Part of a small language model's weights: no biases in attention or MLP, capped logits.
Each number is 500 + 50 x the weight over its row's rms, rounded and kept within 0 to 999. Layers, rows and columns count from 0. Numbers have three digits each. The size before them is the row's rms in percent of the matrix's.

# layer 3 attention query, 256x256, rms 0.0853, rows 0-127, columns 160-191
091:434498485554530476418566432475537480395429533522449447542470455511566473576421416567504522482450
096:510625474505536528515467424476440527421437398488564518499531526478477455493545564488478467557518
097:443509446471552487537524407548449468491493570450407477485548452470539548472537457518500517511452
098:473565456466544545565444452515525469537537477445540471494475514490427558518512533474497451514493
100:486488500530507472512501441424524498435577409504506466494506553572438558452497599480472503468430
118:460425449519425530509510493460528572531495569563583564460525497548448454482492400503522506511533
116:442511537449539524430454483521484503509559490471482506427433503491509467558444352467447490554485
108:539451535474460428448475506490511482437501528490389441509438381504501536581475526567492520457542
092:545564453524517615545472517489483536523598417507502539452545450509397548447476466409512489572386
093:512600448464533509560460420460466512524530474446440518389580614540574493501503514525530489536520
094:548511404478488501592560452462518512431558459563452481510553541555494506488544504451505463525436
107:556451583471449439455509525563542468559432531506569482540421473552562545492411507534540533508477
095:588523523427559601392468527497436500577463478461562577436531457553413433603508530424478471514527
111:497535501523469441507517473460558540477452402518456519494556534547451592508617608550473512531481
102:478392552544468465469515497519422525384469508634396479481443537472523492497509486550440548517482
094:546478503539493539462487555407494489485524413535429458529526430453379515604578512483443496524519
103:466407465526568563385522471554421472547542525478471464479544417487467408526480433519417533497467
093:461513461436550555523500412513416494490497475481517539486476517486374473508469545400538488513473
113:558524515513566530461500522437448494449474496455518545514491492478372415669474543453480534454507
109:583446515512430443570488525423505540446554478511449497526457623624435551499549613584443511442460
087:434563431428562431580494407485456486424457472465471470478467580458520466553517470420484472527511
104:522538501410485486506476490548521539646432543465584509459598485526471531557551539476499475509569
089:484486534470483519363424615529467504490506531535441440494483402460481392506538428532520471562605
088:510510441535524478532490470476540456539560478572516477492565541424455478508640468495510516491512
103:516444438535511486489570433604520488478489451470516393461646488432498512557639457475443483540454
100:687513512526519567505515556465502537505541449516577579515549495527410426434509581463511503452507
099:530489529539553539433516444490509541431465520539437475550454373450563459502507502479524460455633
096:561578483467475502556490432523518477551508542458548495445562543469526475471538519524499474518485
107:570426470446515466463507539470463494547514511564515540485516516652543494448513560549463489442466
104:455482511482498441431529535520482477477467499585441495484507521507458513577471414503464511514450
107:548570483521537607558531482544507494507507521425522509498569327420486478414533524573517466543534
095:528493546513460439482470488493508541467524505527478539499538616574470494459573488506414541508470
113:409427515533513509441548466567520513473502462508517461482442485453523485484434403446528524588506
106:491479482415479532574494466612479480529563554494563510454403503395425520508452488399484450462570
103:569543538537524543432469522393413491470523407576517613524422575566496432438492507485494520446455
096:508459522463459442529509508511548570493487540554408423499521516555579545550592507502539469564522
096:513472542422491595485512486581500536444493469537466537440483401444557465476450474418547471588545
102:423546525485533465529475427511505520473446467483472575430512570552465506444491631516516529521435
098:497524485433484540555453532494384500491579480426426557516496496558514488490435483485480520572428
111:553546549526517479428456556468498531596414468601557590468478591587441506478505631514498535424552
111:552473498522468420507487492433592526505525399563393440478507518574527560399573475547516507515429
098:509497513517525460465460512484474500503524444472485424484516539590600477460524507541395506517540
113:552466436525442451461521494534512551480435463523502449529580417472484558532619560500494507433558
096:500452470520523493491545386507558526397429496468472404515491515531467532564510523496514529471545
096:476505511444481497493453539548523484601571520428479487489555441542560598488445432493505496554463
104:477538478478490498491471473550591469552568479456513464463597507527539500550536502514427493529436
097:545499531505507546498531499521424518496476540503488464555541411443504428479494396528514487543520
108:526461531440583527458531518535543500516515482414478463427483464499499502623478514446425492543549
116:480550527515493524573502468445496514505562523517458542462542548516498500505472471534513480560401
100:519602525453516533551432508475524514572562512539528577451477523513546502391509533493483482513567
099:464537453496473545509490501543497454542500492499492495454523543557493487508521457482485448539480
102:527453438505475478425514450534524479571473522624597460446499521542575461508597448519436445387624
112:511514517525536490419521526510534501507540475523494434515516545447386497522489507505469497499439
107:555523462517501495537469472446514527565579449550459501445501569607490517469550507553476495485416
097:491505643476519470438444526507484443501539544536427531525435513506614516461420528549513500521476
112:520498472599509446459513488561451512459499434527501439533638405361425499504608489458514549467538
096:585487545544434489542542479550540531486455492469610478476504515491529535401458548528455537494511
091:548538463547550482428533482502485450565493497484527480490581569532591485427460424564448483475448
097:375461504411488482525449443506474491512522613417460513510485467510480489485476526498535540523573
104:450439518562435463513487473530521512478620430477539463469512568477450546568509522526377491501442
102:419437427487480475520544415541592503482552490572483415494467459482406527549605495453484506548490
109:569496510555503453481500538414539501514493514478557534585448607533373521498497475557489546469454
099:424521488507503502453472462529525443515514501474456486471455508505548491541520502529547460508494
107:541511504493567547461501491453492482498504443400473486480485519500479467585461499431506517556508
103:633499500513487475590464411451533452607444525498430419646538517525446581410538607536447436535462
097:534451562490523482590465489410509482474600608450440567483535492538391464526464517510504509435424
076:437435429546487522557528400581555486427529527474531539464474539405550479540454418473486626558465
113:472549557508580465491487587530576487611474531519491452492449528487454533575591557433453452657502
104:451491486506591508459541462577489528510522492443518618446494536408617505494501546540547507432517
103:486467505515559519456468475581475511543452504441532485562559626504549634484562463474484479564506
092:526538523453505535600487502504487486515504453463607495472459510462568432528500471551499481522528
104:499508411428563511484489566464510465583474455465618470505461486578459529471452423552507513447479
112:439452552569477490555485485468504533423490478427426500529584393487462545505473397470549552600506
051:444490437545515540555553619497505559471435506460524464483532530501493518479483452478494518469450
101:544502423563525488556544418546508506487556533422513488504428539554469535589460539480523510421552
108:489609589461495523644496564467492485466428541518595446491474465439517467511556523462506450562476
105:561493567485482499517499457479489487550416446478421429478564537510475529483509522433477480531517
103:544498431442500490413488514491465538566459424465504505488533682613434508480404553492574533483458
110:502553536483572510529503470524546473506558518526426545493509568433433441479569402492505473531500
100:517491458553552516515551459546491540509470466454507553535402426542482483416431455492521468605526
111:463490497534418509447506475527545495464475584417449574462429563586416477471487408502460502473556
098:380548490548606516465504544441478506524545550443434459553452449446521530455504485548472514523413
093:571527595547451439528482456494449516477510489433552532510445436473689518492562504557493490535567
104:596564480484524487611517494565454486343502525439521492492384553548444492459503565542549520455495
105:539551589339540493516522390507498475393543585535481506579501604541582442541465461482489511495541
109:389435572423448495475512487451527498488508478496586477510528460451602478454511616467435483568437
105:518528497481498492433501538374453471456389409458413420515492513521460495487567480556425626524436
104:565479529519588484532484552444470497498571441480556509427549408522604464431443424487504524423511
103:478488484514390512513552565421466478609548426505506601458504423544567559472567609444470498449454
096:467460497440522565500487618588454513524395463514411526477527541450547524461477503496527532543504
104:450521377478562482562528573430459476556514448609520490519491580572501496466462440509493494498620
100:525406438490520517450473525486562496281497526456456518526534605381480527492481511490530475555398
109:412511404484387552601507443456557521527499527478528555541569474573445438433464325524510515519509
105:503644514485457510511504491531519504403448474555560443455444483388559531482473446437474507522514
104:493536463544503498589474367452484513506432479424589513454463492473366542512602645589436532480404
101:521446513438432509397475462575504419450604520440428571558522548548507519475571534428518550496544
089:527534488377486526591516529470442437618464440567454598471513582459540417485479529516548537536496
105:531470532515501501664449443424583497574554444502434533550516393470505497506507482461462514544495
101:594555562453365515546469512438531520496418508544555561477413645437552522542554502554507578472591
110:515471520548485468503507568469515482604500519443597594499433517365613537504367610500455508485535
108:524547537537557530490506439485490523525544551567397504393370581476498526507527521447511519523488
060:428507442536511495580508480552527500431566491484617503614434522566491544392518567480436490435530
102:505465583496532466427487361509472517436457462451557402449620574389502470488523486479514502423537
105:505522514497509415479510495505529520513441522471491506537434476538515462525508483462468487488529
097:474522534495537520562481577521465547328453409552622546621423451506485435504541506557448483472445
112:476479503394474468572564547554573509576504532481380619551510355452600412490403410463503481463509
102:514573507498566553506482459431512540522496462428487412412507452409489475530506527435606541510498
105:481598509514574556532509461552383522513548565558384388527543434409530502538493641497487479543466
103:447529559628556453556473580466521502528482495443514534573638496617486516594404558434489541395476
108:426403523448561574612501425484510545522508437474506645542545482469529474553554434475498560488501
099:388511451533585488541491422472412533523546501481415449503517478576552593459635491508482533491445
104:473519494539446499467463538626449488553499507530597462480492483593545463402526372459503458541451
105:490543358441478532481493483501434508407612427534613583452534489505633504582451487460498533460432
104:447522413584475543542476469494600492609423457492500512450548501536453344462558532514496473449512
105:458485524509527447490493534556550485550399479528442405475433423375583480544481562471541472595443
107:442444399577539419443549507553541539544376561431525428475489536581575438546478547515499489493400
104:580521396602490516608484535477473485449529422527427560522557570521564460495580427459464471495625
106:518408483472480444487482384489567471492599553534584571430529425463439498484571597489486439475488
108:548477476540450455568448459538527499579544480414513509554554443590417557488474627518529503540589
105:480494516535482464503509434398514501595520429453412547547511507474432498573483462545515580518547
106:426570577482561527441514421460559488495395462508483364539473533563631504473558438504504501468579
091:522450437515487514578525520521551460468461538547492460450440507525534546465439409424494593378545
101:474561462567458469483511410559476496389600507509492508555601486585581503489600537540510480533377
105:572461632498541459517510496337457513517526478528454433490522556554573459436451582478491486503392
103:481543463502509520445495505509455495463474518494461576451438508487448511525580511589461533500517
103:472547498538342439478524529558438480461476456545483662470525427534452436387520528473537502509479
099:528653497578500520534451432557453530456459504551607379477530390453540534548514452526544521513534
104:551484392491340573480486460402469503435494483491505587517447536501448416483523586378475563466469
# layer 3 attention key, 256x256, rms 0.0837, rows 0-127, columns 160-191
103:490518515600527379442501460466453523426568571523556577535549462503464557478455497563625396483478
092:430482486505598615548535504518449495490515464523480578419528515433459488508515556535502506456524
116:445583529496486452469492451561476519526535505478537569471502476593443442519540626552512461500503
084:435558549527562591628537537457508516524557441474421482417504502519470449523541503545572488488468
096:523526550496546584490559601451571497484525460465407484515499476530440523496502523480524426450506
087:572381478474447463439476537566529483489423549464508520598527454446443529489542465465494441451412
110:478495499524535535465534498466378501544529491517476465459559505472538389532422515448501507560554
104:504559518561469501456514446491548507532541431548516442562527444516522515491483451480506387511440
109:521460477475522640567536519519498517500490507492447523433561564416554436523537480458458476438525
100:490560501464442489524453470481525531507505453492386391526583438560458448523610509497514588514492
098:526500542525474504545553480424549486519408489478523582573452480486444523486522633535502499478451
095:542489570514407459505523427446543542490516515617454515434434452491576570503417461519461548591501
100:494495451543552614476519465536494496541486531515567509408442578496481456514538484595477570581558
098:560473464584493546458501515561491538434509446589498460448507453538546554460501503479495501431482
108:480447478461533354471477396531463448475568592507650505453457485504504483479413581455485603619472
107:550477429584537586489508525526501522474576440565521476432452493501580445411500420487492425550465
105:455524453556522492454471505554379489522485552452626508469509532474547489496459527517510507618486
082:489440498469527573562548516555547482581468538428489592380486514517432435492559557522538505487480
105:454465467500560517527535461561527535485549508459472476440570481446487459505435516532510403500487
106:494535485512537481442446444467548526486481440558531417522424463562427471556529547467426442471445
105:439547525462546514503505522555550499490514468498491616381522464532437389495493616544537437480427
111:535531581460417384453439574528582543427487517531489459544493356507505554478558442509545477483448
089:516420511599533546506535504430477459524529472539524464417471588445560507479446400436533537560576
098:550465485533484601501469529629483478500613488522508526462338523538451435445485576557447558463490
092:475527467581474484458511599582445510517540514535605514543509481524456460467570546522423482512420
107:487464418501491480479521446516544471467430568448542477557456538433486610522457462467439516490560
095:449455465530572477486517444441406466436394495410643494559497530350481569480426475494537507557573
092:516621466514535524502539466494533448525515480518621551461498505558407411533570551571522575496545
085:481473472498509500502428440452470510488408504512586489532475484549511525530512509536488447551481
103:514498532485436439454523619528573525467621520506437525537416448626433552449527560548486456546461
106:462468465541521594599546533531460459551489457391585480501588526466501441450554503468502485418559
092:457468460469484451430483477504442470459458473522543530469504501511477480501464563459468525473495
100:488438495565562515460530512466400476536531530487610494445477526437506423486452490382488531565556
088:521533495481485539571532522494555486617514543449511540425476498531496422475528509529503487523609
106:488449445459515542529566414540493455476430551499471593444477586433590515479364488475474517539566
084:533488496459441368431463520537479483397467481560637458521460451520467558497493567523453531479528
089:514403453560511562481557480469522448500448542480602544395474595424503475452516478447446563504570
088:548508520456524564534486508551497529545599454494451464388561496566462434516538582524474532493496
099:431485493462485585555560538478530484541485433456384521518531500516434453591489511493483448510483
102:517509496367536513514463490505496528469519550530472424527448444564549575505435503493513579542531
085:491541522489445524440483509519504538416455484541481449581471543530493502507517532502446458447465
107:409543466486548513504492512463395518472560376499478454508581464490501443592508547486506490516486
091:499507526447496546459485559604466550440500504456525407638456450525471598467527557539482475473444
106:522493587561520494474520482510471555487467498490556523556441441495458523441516546506553469415438
091:467542564408434479485498499512486517513397475519462490574592499487527502562511482500489501481444
107:537542518541426476483494574468455487441514426596526564452593493495536500499534454545546507513470
102:481442455522481369500498435472453392494391515464580541518500533466507506487465490497452526558562
109:476623480493547588429488520545422559508499499517562365477566488521548493518522574461458541568464
095:584459489507474463504528487519523460560538542480493529484563482537458428417541543489534475404598
119:476506480437517655590531520479450499528450444478446541435541544445518471521486521549457524486578
087:485506559578469596587563559429579490522593474524429527518434545522510520500569455555518537515455
090:527510509495475471541473615441529489481466539463535497641440437503500588462570531612533518545436
110:543555477496538422446478541480415524506535546521624521500425517577446504430439562530491496537578
110:459514522456477502514529442551571515510494556623428437475460481567568556510413584508475540559522
087:520525482498488465526497443357465454478580472502491451493509577546574474505460464455458558592607
110:496507501474518495532522654497436460463612460343468501546477487508450541484521559473539490500477
077:540447486480450536474534433581492508507439555524544519549580521443532579484455516497394503416509
088:427543488479472435482487450454473490481536514525472484611560493508503535527507489478519512492536
098:511475515578506575494456496505511473565535374481414492408586480581477406536591451522509449535387
100:518435493515499565488506584479483511477505423486492486541552536415527490534516414417467440462433
102:587475526617520540536513633492471498450558448553537559413461498564530520450522529548518460461438
122:418497536469488440491487522529570489477573571544453528475443458541497542566381490391461429437515
083:517531515618475590562518543463502528500639435550439535384490551529576451440498431553526479535537
107:460462438602612670442511443467436501463437485476514502485474656464493429558506443536459505486520
104:632504491508487475593477409466530444602433516490444432653533512525448585412537618528442444534480
101:525446562485520483597472504423519478472609605447447567494534493534379460528455532519505507437410
079:422430426569524506565555399600547509442536527479518533479489542423555524547459440453454632566474
114:471551561514575474505490590532580481608477533527499461497456533484438536576589547432465450648512
106:443490493495593501457539461574496510501514492438512608447493538403618512485496551536540506439514
104:485468496521560528453477469580471506546440495432523480562548634498535619487555486491497479560509
091:505521525473503513608504519506506487506508444465640522502451499452576450499494473535503498497516
109:493506415436563517472484561457506469590471468461609462505455489576476525459457422534500506442479
114:428468550563461501557486475469506549419503477425438500512572405483462538504473396467541549606504
054:416498413547574542472545599566471512481425492518506476598525488467522563499552470504510490453297
103:547505425562520475560552411550510502481536535421514469497425538542490545590487536479496520408532
111:500622593461499532643493561463484493480426540528587447475491468439530473515568526463512433567473
107:546485560482489494513505459474480491543411443483428439476563543506472529490505525437479483536516
105:539498429444488486410488507489452538558466411458515508486526679599438501467400543488570536481467
113:505561531490576502521498472519539471497562508531433535485506538450426457487568401484500468521479
102:522493468559542511512532461552487533500475462465516554528405436539478477433435457490527474590521
113:458485496522408498435506468534531506471476568411441570446425567569415469472479409504453497473560
102:385545513548605522462491543444480509525531548447436437556441441444524531444489506543473502523402
094:576528578560435470526483455523414524498507501428545514504457448453690518506560507567482504548545
107:592558491479525492613524483576447478347505531440523478498393554561444508455514564528535519439492
110:529553607328534493522526409508496476399542602526489501589489592532577425554456474503500513511538
111:390446573408448493462524507454539487490510489493588483515534461453621469458524614486440483571421
106:508534489468493500439496519361462477461399424456423442523502516506453483478562473558424641542445
107:562476533516597472534489555440473495481560441483550504429543399523605458416442423481510532434515
106:495477487519407518505547570441451471594542419506505603464518425547559562498563608429479495441453
098:465465488445541559504483614579457498545396457524409527472528530447538510470472512504549537528492
108:450508382490565479547516579436460475544509445628535479516486587567493491449472452521504502515607
102:536415453498529493452463534473559491281498527455476524518534616389473528502494510500540477548381
112:397517417478388537599501437461572527511498536475529550563545479582443431433456325515505523516504
106:504636517492448509509508500529517500416448470552583450450453481387557527491477455449472504523511
106:479536467562510486597479355437495510511440479441595516448471491474380549496605642574422544460400
102:530449505445445489392479458570515414435605501456421572556533542542506507477577537444505544508539
088:505517473395492523588513531479437473598460441583479599485481570442539447489451538524516544543510
108:537476525509490505660450430434569489567540446502421525559517383476516484511506485457455520533490
106:586550573438362524535465503461536529508425527537544546487405643441541516553556508554508578471579
112:519467522533479477502514576481502485606498533436581602504428516376605529498339596508446507502532
113:525553532543539534501499443488500526523554549568400503410370583478507535500527515452504519523490
054:483534424505466503589460455546517486410572529460580489595446526566457475411513566481506542429566
104:517465581495523470419496349505447514424441443458554397442635576403502465489543498487517492430538
106:507522518515503418465513494505543531509444505461483519528451482537510472534500477465462468485523
100:471535533500526532558497579530456549327459413559618551617413456499485441498527510565453480472441
113:476478513382474462575569555543574514560518530476385619539507366446593414492410420459504489450512
106:517564511484568563504479460418514540526496456433500432396509448396486477526501510435616547490504
107:494588503518580540523504467542400520497562543547367395509556447390519494526502636505493478535469
107:456530566622549454541486570482528496535489489440501531564652497605489539592420557434481532393469
109:426400532442553548610487424484510533538520432475511640544552477456527477538541428488508552478503
102:403517462543600475545490430466425539511552493493413436493507489560549624460660506493482542490455
107:467515500543448510474472537627461487543498515538599444476491490611550466409528362455496455530444
107:490547359429460542473500477512435507392608431537586601464536489488634510570432490466509530472426
109:439505409584476550557476481495587484624435462502471505450529503514458357478558539515506476436496
108:443487518511528447481501543562551486563381485532450388485429424386583467539483567484547470593437
109:438453406586547451434546498548539534541374559437522424483494525575563417542465552530507489493395
104:580522401611508517612480543479474484483541437530419538524561567537561458488599451463464472482623
108:513398494456480440488490370478576483497599552525570565425526413458430488501565589489469443478502
111:552466481541444468577447462523527498577544477416515506553557433606405551487469634514522499526589
105:471495503544488467512515422400495502598507422449411544543506508471430502586474452549529580509545
109:445569574480564512442496433445554494494397466495481359528475527566637512471561430506497510469581
093:525456445503481503583549534521533469470465536548505458439437515520525556454436430424482585386546
103:464560458561465469497514401565498500406601502520504496555590474575593513469607534551508497525388
106:580465638504527452525503497324451520518528478521450420474527561552564451436472577471496487502385
106:485545459487510522431500510503429491458452518486452558449433516479438538520582497587456529517509
108:470527508540337454482530528554448487461476440534485646477533431549456440384524530477535511507488
101:528651501570509525531458442558460528455452507539606355490518374461560539553523461519527517527543
104:556485399508355551477462463387487500444502479483509586516458538490453427483528568380483565460470
# layer 3 attention value, 256x256, rms 0.0708, rows 0-77, columns 160-191
108:534518538431464502600525373539546486496533578543504413582528542411484505541522412537417510563635
104:475495517573495472531532534498594478444494488538474546464546450518582426450403444515606553461432
107:517648483478574465515485583452419483422532578494502559529495585442530577435597500413510496471454
102:486488502476631501489538447493485485449460568463391629473462501473541484489507578585524460596565
104:418435575501597513450445437493497495521505575659486496535557536583644464497451484477593475546464
122:523390515448497493517465549537516521470558534465493486433451553520383474565420526550598505492528
104:484491545544389529426535502520542554430398528445559488516414452511421551499453540459501508539508
105:586466502575423541500500442475532450490548429481377593416453527436549484540493469602304412532525
107:448430397547474538507498537573568484520510505447455437475509467417524559491508461526639489539525
099:501448466488469490548484442559457492561519453465523556466412444425444557459476425453531492492557
105:482497516479432522461557452497469509314509573434492568505465457634541463509543486463602501523492
103:439478522413555485444513396505432552437556526492489531508503458617427503546448459553578443562583
106:566535602493526514497499582507426516433547491580435566499421568639529510515496599505593494512476
111:527556542524536501498550479420482522398533446535491538544553483443522403490444417530662493530472
105:474436518470553495507476508588480550535516363445483441418566507431479461537375483605411522502451
101:480417456468473497462477486398527513505497555648439463449580529569527437541485425468577500503583
098:447462563437520560513479482459462478474487546522477455512545579574611571489445611479428431528557
119:526499445401533493594469468509494435558499467369459497483498529500494449522581608546530468478464
104:604508490474486523526514472478430473603362530391427481536416470559410602473689509543465530448552
107:542576584537477498634451625579541535552450426557525511479489506477477582517371480503370511459477
110:554458450460476507519538420488460466498599460470482449540476566493460422490584503507618489452471
106:583462481582455518481521341526447513429454396367601468498443539374455487557458605461466494543537
108:474507514526513552515468471529504523498468474501513500518579477554637482457470532573473503541476
097:628572423500472467552494480544489545573558421471436522497521535553428446457500349493531490532411
104:569439549527417540549527525432559517494610406399573560456451494407517545535513584524497499515498
110:502547453586501501491476452569495503442511519572494539472532425572613469531533495424427472430508
103:419520447547443509522477479535514461504466510528537501452643473407617541457388415448444518557551
096:559442550522451509469503487480559524488588523444446469482530451537456536535489556484651509559465
097:479552469506487532588484366508547516472493515468517500549465574281493496522515537464419493538703
105:627516533472414514545496586411557488442522599564462444503487562550556527521498486531452535513492
101:573458641469528500526517378500543522518625583493493546506437640498472559483492425528451518540496
102:526506463464516502490528467560572501514523495461399524531536417546605502569514604548474484496381
110:444495602494478506481523399475474487458458433504545602415504474493528452529473556481488460480637
102:485355490464512528428478441562495486585554546353593470472528477555504474488501556507491461490533
105:459481565546413503471475432455510491390574459574483410437494469544435452533551571448454502451464
098:447504487416479475501548464489482544504508493463456388501617566573521432535458532608549498578557
100:444449479468599497471474489567513501562504529510548500497378467543515474395521499493487493484463
102:586470484436598472572496539450430522533543446582467496499550577556435507531554552467550469513469
103:591518518550398540530514415464469563453461438556459425497441588537389434595454479551562548419549
107:541599446511482546542521580490421507438480435492457513410412504448446515478497639546405473485519
102:410530497528519500374483542635524478441465543598424454452592530522570470489454546466466519502540
099:487379383507549485477519385594541493489509509514516473518568438432585478504452481593579545530448
116:528504485487449526585508581495536493405511544600466522392505492536613493512527424497457543542611
105:530474483473538564405577567513543538489509564480529533637535537577558578520605491496571550444477
107:455549384489392472508533574546465519547453503401494482511382474530350530476549462498410543493508
105:570562417471529451469507425540399454558474537454488513463559548453497485453642472481445471496597
109:494479450488575527559463496485368543475450452480455397442508594520509408498520573533589505472414
116:572420404515502524446522399539439472484594502491537489538456453451398542503558457502508511558602
103:490430537493514511421561643456466497450419416595540433585519483473414439524503489505537496394557
103:560523486507478494463502533422488451578455429570464671462475518416461477505602578445511519413468
097:461470430509547489591442433573480509467501557437392561464541356472630480482485523517465483577502
105:519474493461504502394435517514496435619483633501586512520412458553502545501559397472353606486562
107:469571471490566509520458472537538488526505516612514458481468436521535422605546604564436491576466
111:512591489472491523536500586498477492478484425329513473443484482433425586469483551605419546448463
103:572447437598475485559502379469430505508573474496398442590376651495508495492508549559551471486475
099:459576402540480479521394506509575461527484527478562434507481348487484464520549520503447549328436
098:500531442533567473619491475551502546501466382429542483470420456507445443551503416485539471513430
109:409610595527499493501529555458483473456496488494541609538524437541484565482389639480505496461455
099:506443540518452479505479448582415427660512525489611556435357507498507534376575443566384509439477
098:577502483515562494483557514364493508564377476495435564459559517464504607608448484496523513511450
099:431510464514448474458553521585583504453452523606381435448479477582564493509437480502509453553595
097:555511513502499449514533384503455480500485536419477587498347489390408518433482521560464565435499
102:596567525444527522516443576455490521582567449522401584517423592457471562499603485447451494532503
105:545497474482442476592503515527490512476501510508488536491471471574534571442424516579447504495433
079:510450498442433562515580494469566488507444509541482434422577533546471576515512529579505514455462
087:375602495439629505523486422486504499533554505551498613508375559443491502541431519487445416554556
130:423515514506610499486512495547521478446479576515408439514431491497625538519450484552580513511463
092:518449533424454486482535561466561594486453452494477430496550477538555485467527506533530548503466
127:548407516482396471489524525454520529467550430473522478510541503526441492550477525430508550470516
087:524506512426508499432478570478557413517555541503519579520529525529485511484513526550508482544498
095:539426530542412416537511618493469480432519445527493457491523510606473522477522524414482545491512
106:477507461552464552491527429591489472541491535522557528527494462485417515576509518494434475464504
107:410563494555507513548481489517551480455533506495458413603455571484551474461444421434524470520519
090:459491510532481470464527446530474491493460464525497553506498452551456532475500585608503524501453
092:516512567415575417468471501430504555509535481465450501513445498482546479449485460553532543554510
072:470549454462485584431495474594567471482631534485492472507421424457474531486547482421481486460494
110:486499539469537516514506483550606517497437528553448445485501514490539524560463486513588528553483
109:449491503472518523552508534446457484519510517560448496570487571552542445547382420317498534504527
# layer 3 attention output (transposed), 256x256, rms 0.0727, rows 0-76, columns 160-191
125:515537537531521393612579499493524539524482438469538450518590506539479428474482435500464494530489
114:559573494499504525392476531471516529553569488551477508606475420517474513457499476439510468494407
109:464497564453547449461543478529528533538549582483467497493506510493512518491464537502540427512530
096:488486459457528509521538532533490512493516527347538513544468454417507540503485500457470460529557
117:467565520555587505454520501494460453468508531423404484552520408503537561521554508489537452537528
127:453453483509606534513379487492515525506437483529457491500505473452532543610464534490486550474526
081:516580519408431586541566454489511573502445519407554532415477515480518488506535441489480527525590
119:505529368502467522574449508533453498440493503479525497537460479531413369549423491534431453467459
112:552444477478495612452520505561473507565553500502593556481491358596478518471496598572434561407506
091:561552447518488521515356456594538433622508513582558554472464515494489536523484533498457591450437
113:520557522583528574468488559478534481551569550451612497546486494427481546504529481557554413533424
116:464550431568523511602525481556557579474455470451503439461529501396482645570512518542428439566525
115:426563385500590512516457486499494471528466445487453473518471557408569481570480566441578461443568
121:548505484591560461560555568411580485502466458463469453517479539532502536483510578528562494447614
119:368358517459579526464403469466474509406444501479456532575433450495532578575414475539553504408448
112:499492519550579466398512551495449504423519595511401556459499402543455535416481461453466433524367
108:451464468503542431545520452462490458408516464457558506478488476411466489568509449453384505496467
123:446389497491479471547486478513437418404525551611528554463451513446546468458442495424579504534501
120:537606423492407463592578524514430423471500453556508464432523615493479404515578487551450567530501
116:498475559437555477564455440434471559472535405567469505559548490495521475520511517443431588385411
116:673545493583504401559472583525532432483473379520530505474501528543586332519532473566548580441507
112:574479513430461566519524449497462539498394509436589507504475609454451530486503535486498462513553
114:519533504563464394541408462480448580448524463505531448529510565547525412469500489506482447467453
111:492475494537542490529495480458440524531479381481541493501472510558493544427517547570471433384519
108:500492534472513496453560525520490554520517490515555523517498484527513529528552521470524550557482
114:566503549485475427494445531527502537536512530471503507487534494608462440467566497469473534449445
121:488447602501509432451529524522514493491476567441440569534461396590501505502455419474517467516425
069:522478464514473493550573488482490548463524528473463511463511448526478476530544452485497541495526
110:528474553475466478539587523505538557526458538375531528495538487509503569516474522399517504489563
115:470589452483529543492574502433395450511624589508499563561561523429468458492445541462449446488441
094:450563417499552507567683458469466590493541550386542484540474570447528489497491540441558448539477
111:434474506499450498554464576587524457426445530489521421507451447491470466445499576533538512447498
117:532556483501448464543458512493542459531472481488569579488491451478469493561537426529473349501412
108:409354481505478459394448490546486402545539637488557590542429484522464500563466513595545479522431
107:489442529479502473525395503496510498522495568443467475462425413544416424452489490517550343478435
073:491506486490479510531597467479460632435528454422516493434546522524593387472534465514516482579544
086:507543496491496462427424559513551456546542569488593453489488519487589500545453597516574531461435
113:498427507575533362544577488511484482488560512561480467482530480519480533450507536403483588506491
102:512565460529493570463460458479498572468451455617498521535464565512575561505575489583479433498495
118:590547475479428498533435551472537557500457471429477441442516483489570406562490552507472469481566
111:432434544508501554379366500569519530520506622450425554498519403489577429506462397384517472477482
111:562508515511431480454526538586535511508509550458477418635508440498538410440389499449548557532517
103:480583445537517543475454526493476537474469480551444481484578532523592484470431588525510508462461
094:537578462503460537519635543512519518485599489506504442480564633480506413510543488463531547567614
116:524560571518456468469577520488503520539475453496506486432490603497540486519422492533480573528464
104:501458504537478389409524503560516428480544476468469533517545470497496519513496460432527454544482
125:557488530549529480551395486453479562441459471623455451479426521455514554519505486481538553510476
125:584455455622536436546517547555506472567512514498479474479534528484528423527442531502442620511556
112:522501574467505541434527553550578384523440504551457379552544505476525530531463385489522490503470
106:493422502486526514500442505507455449520456491608389487434498397480397491452517552429579525478505
088:480473501547508415547403481568555570496512573424493418462463534569531453521386611488419448475593
108:392520497436503478436445482505544421533575501613523497508516554424436511562516503576512499606529
101:416512455385525583473547461460474422482479547515487469477523499477566473456536628503591477486492
115:473547539467457492539446525491506520430446497506450406512492600482551508531410527558499577449579
112:538525512607457442507481487476474514504504434604646581514511512557553438480478515501475556478472
100:487479551473450504491389426535532448474490509575423514447552596445439445416512484517497536472568
103:562497502436438520491445454499590536535509449564571457510466643510580563503537586545524503497539
117:404517553443493571605484459496449429558502510457473515502514465496481525489506492427479421508556
102:528511464540427500491447508520459404549474516522545552542487542565604472491445495476562608480449
098:491489533494476491481615536478484530451487419444494577539574455525457439508505518484437567474523
109:387533512530530560422398533538557590470498574390467522544474461524534513525507529478519376497368
101:512547497521466546582540463562558486568436485486519522525422532458475504528393503438482592443562
111:505584429510486457448534500498509600514493470507493443433496541508470472572548560554462613432553
119:497513486478480463572495434513518488521450471520461526537457527493594486473467551505444504507531
069:464507554515517489541485526524461501463521492480472474554524440501591542514471541529419461546421
069:604435504490513487474409519494578521518484492464503487494482489500506404574512528541559516438506
125:505492470550445394475525544460385491510522378475618586569494429493385585468497591447396449446472
081:456568509506481566543561522475487596564512502533525536470523542515474536504489521437390430547530
119:509496511456520606579530448498511552504479548553445507440457478484598484473512407508481505568499
090:481512548573457578579479532514515449511472550489471441452525486542498578445469521560506467499475
091:502471492450535539523552398481477478491485512537429482529506470517613431509473488506511538557437
088:507489530455539476444473489503496472481512478490441523552479476477584469512537493527526513495449
096:595462541478460464472549534527443480508515453475586584468571426526447507525567554491472497492456
084:444464485463535518570459450469477546551541501516422449412522535445590417562494429483487532559580
079:526513485562464540551504481468538534526487523505545517422477533502422515506456491421453469481608
064:592452547450482532472409561488526450530476531462511565494529463460507421489447545520505457507468
107:481492495518483463478554500505407530511538437482582632574478435499469547467533595446303475466482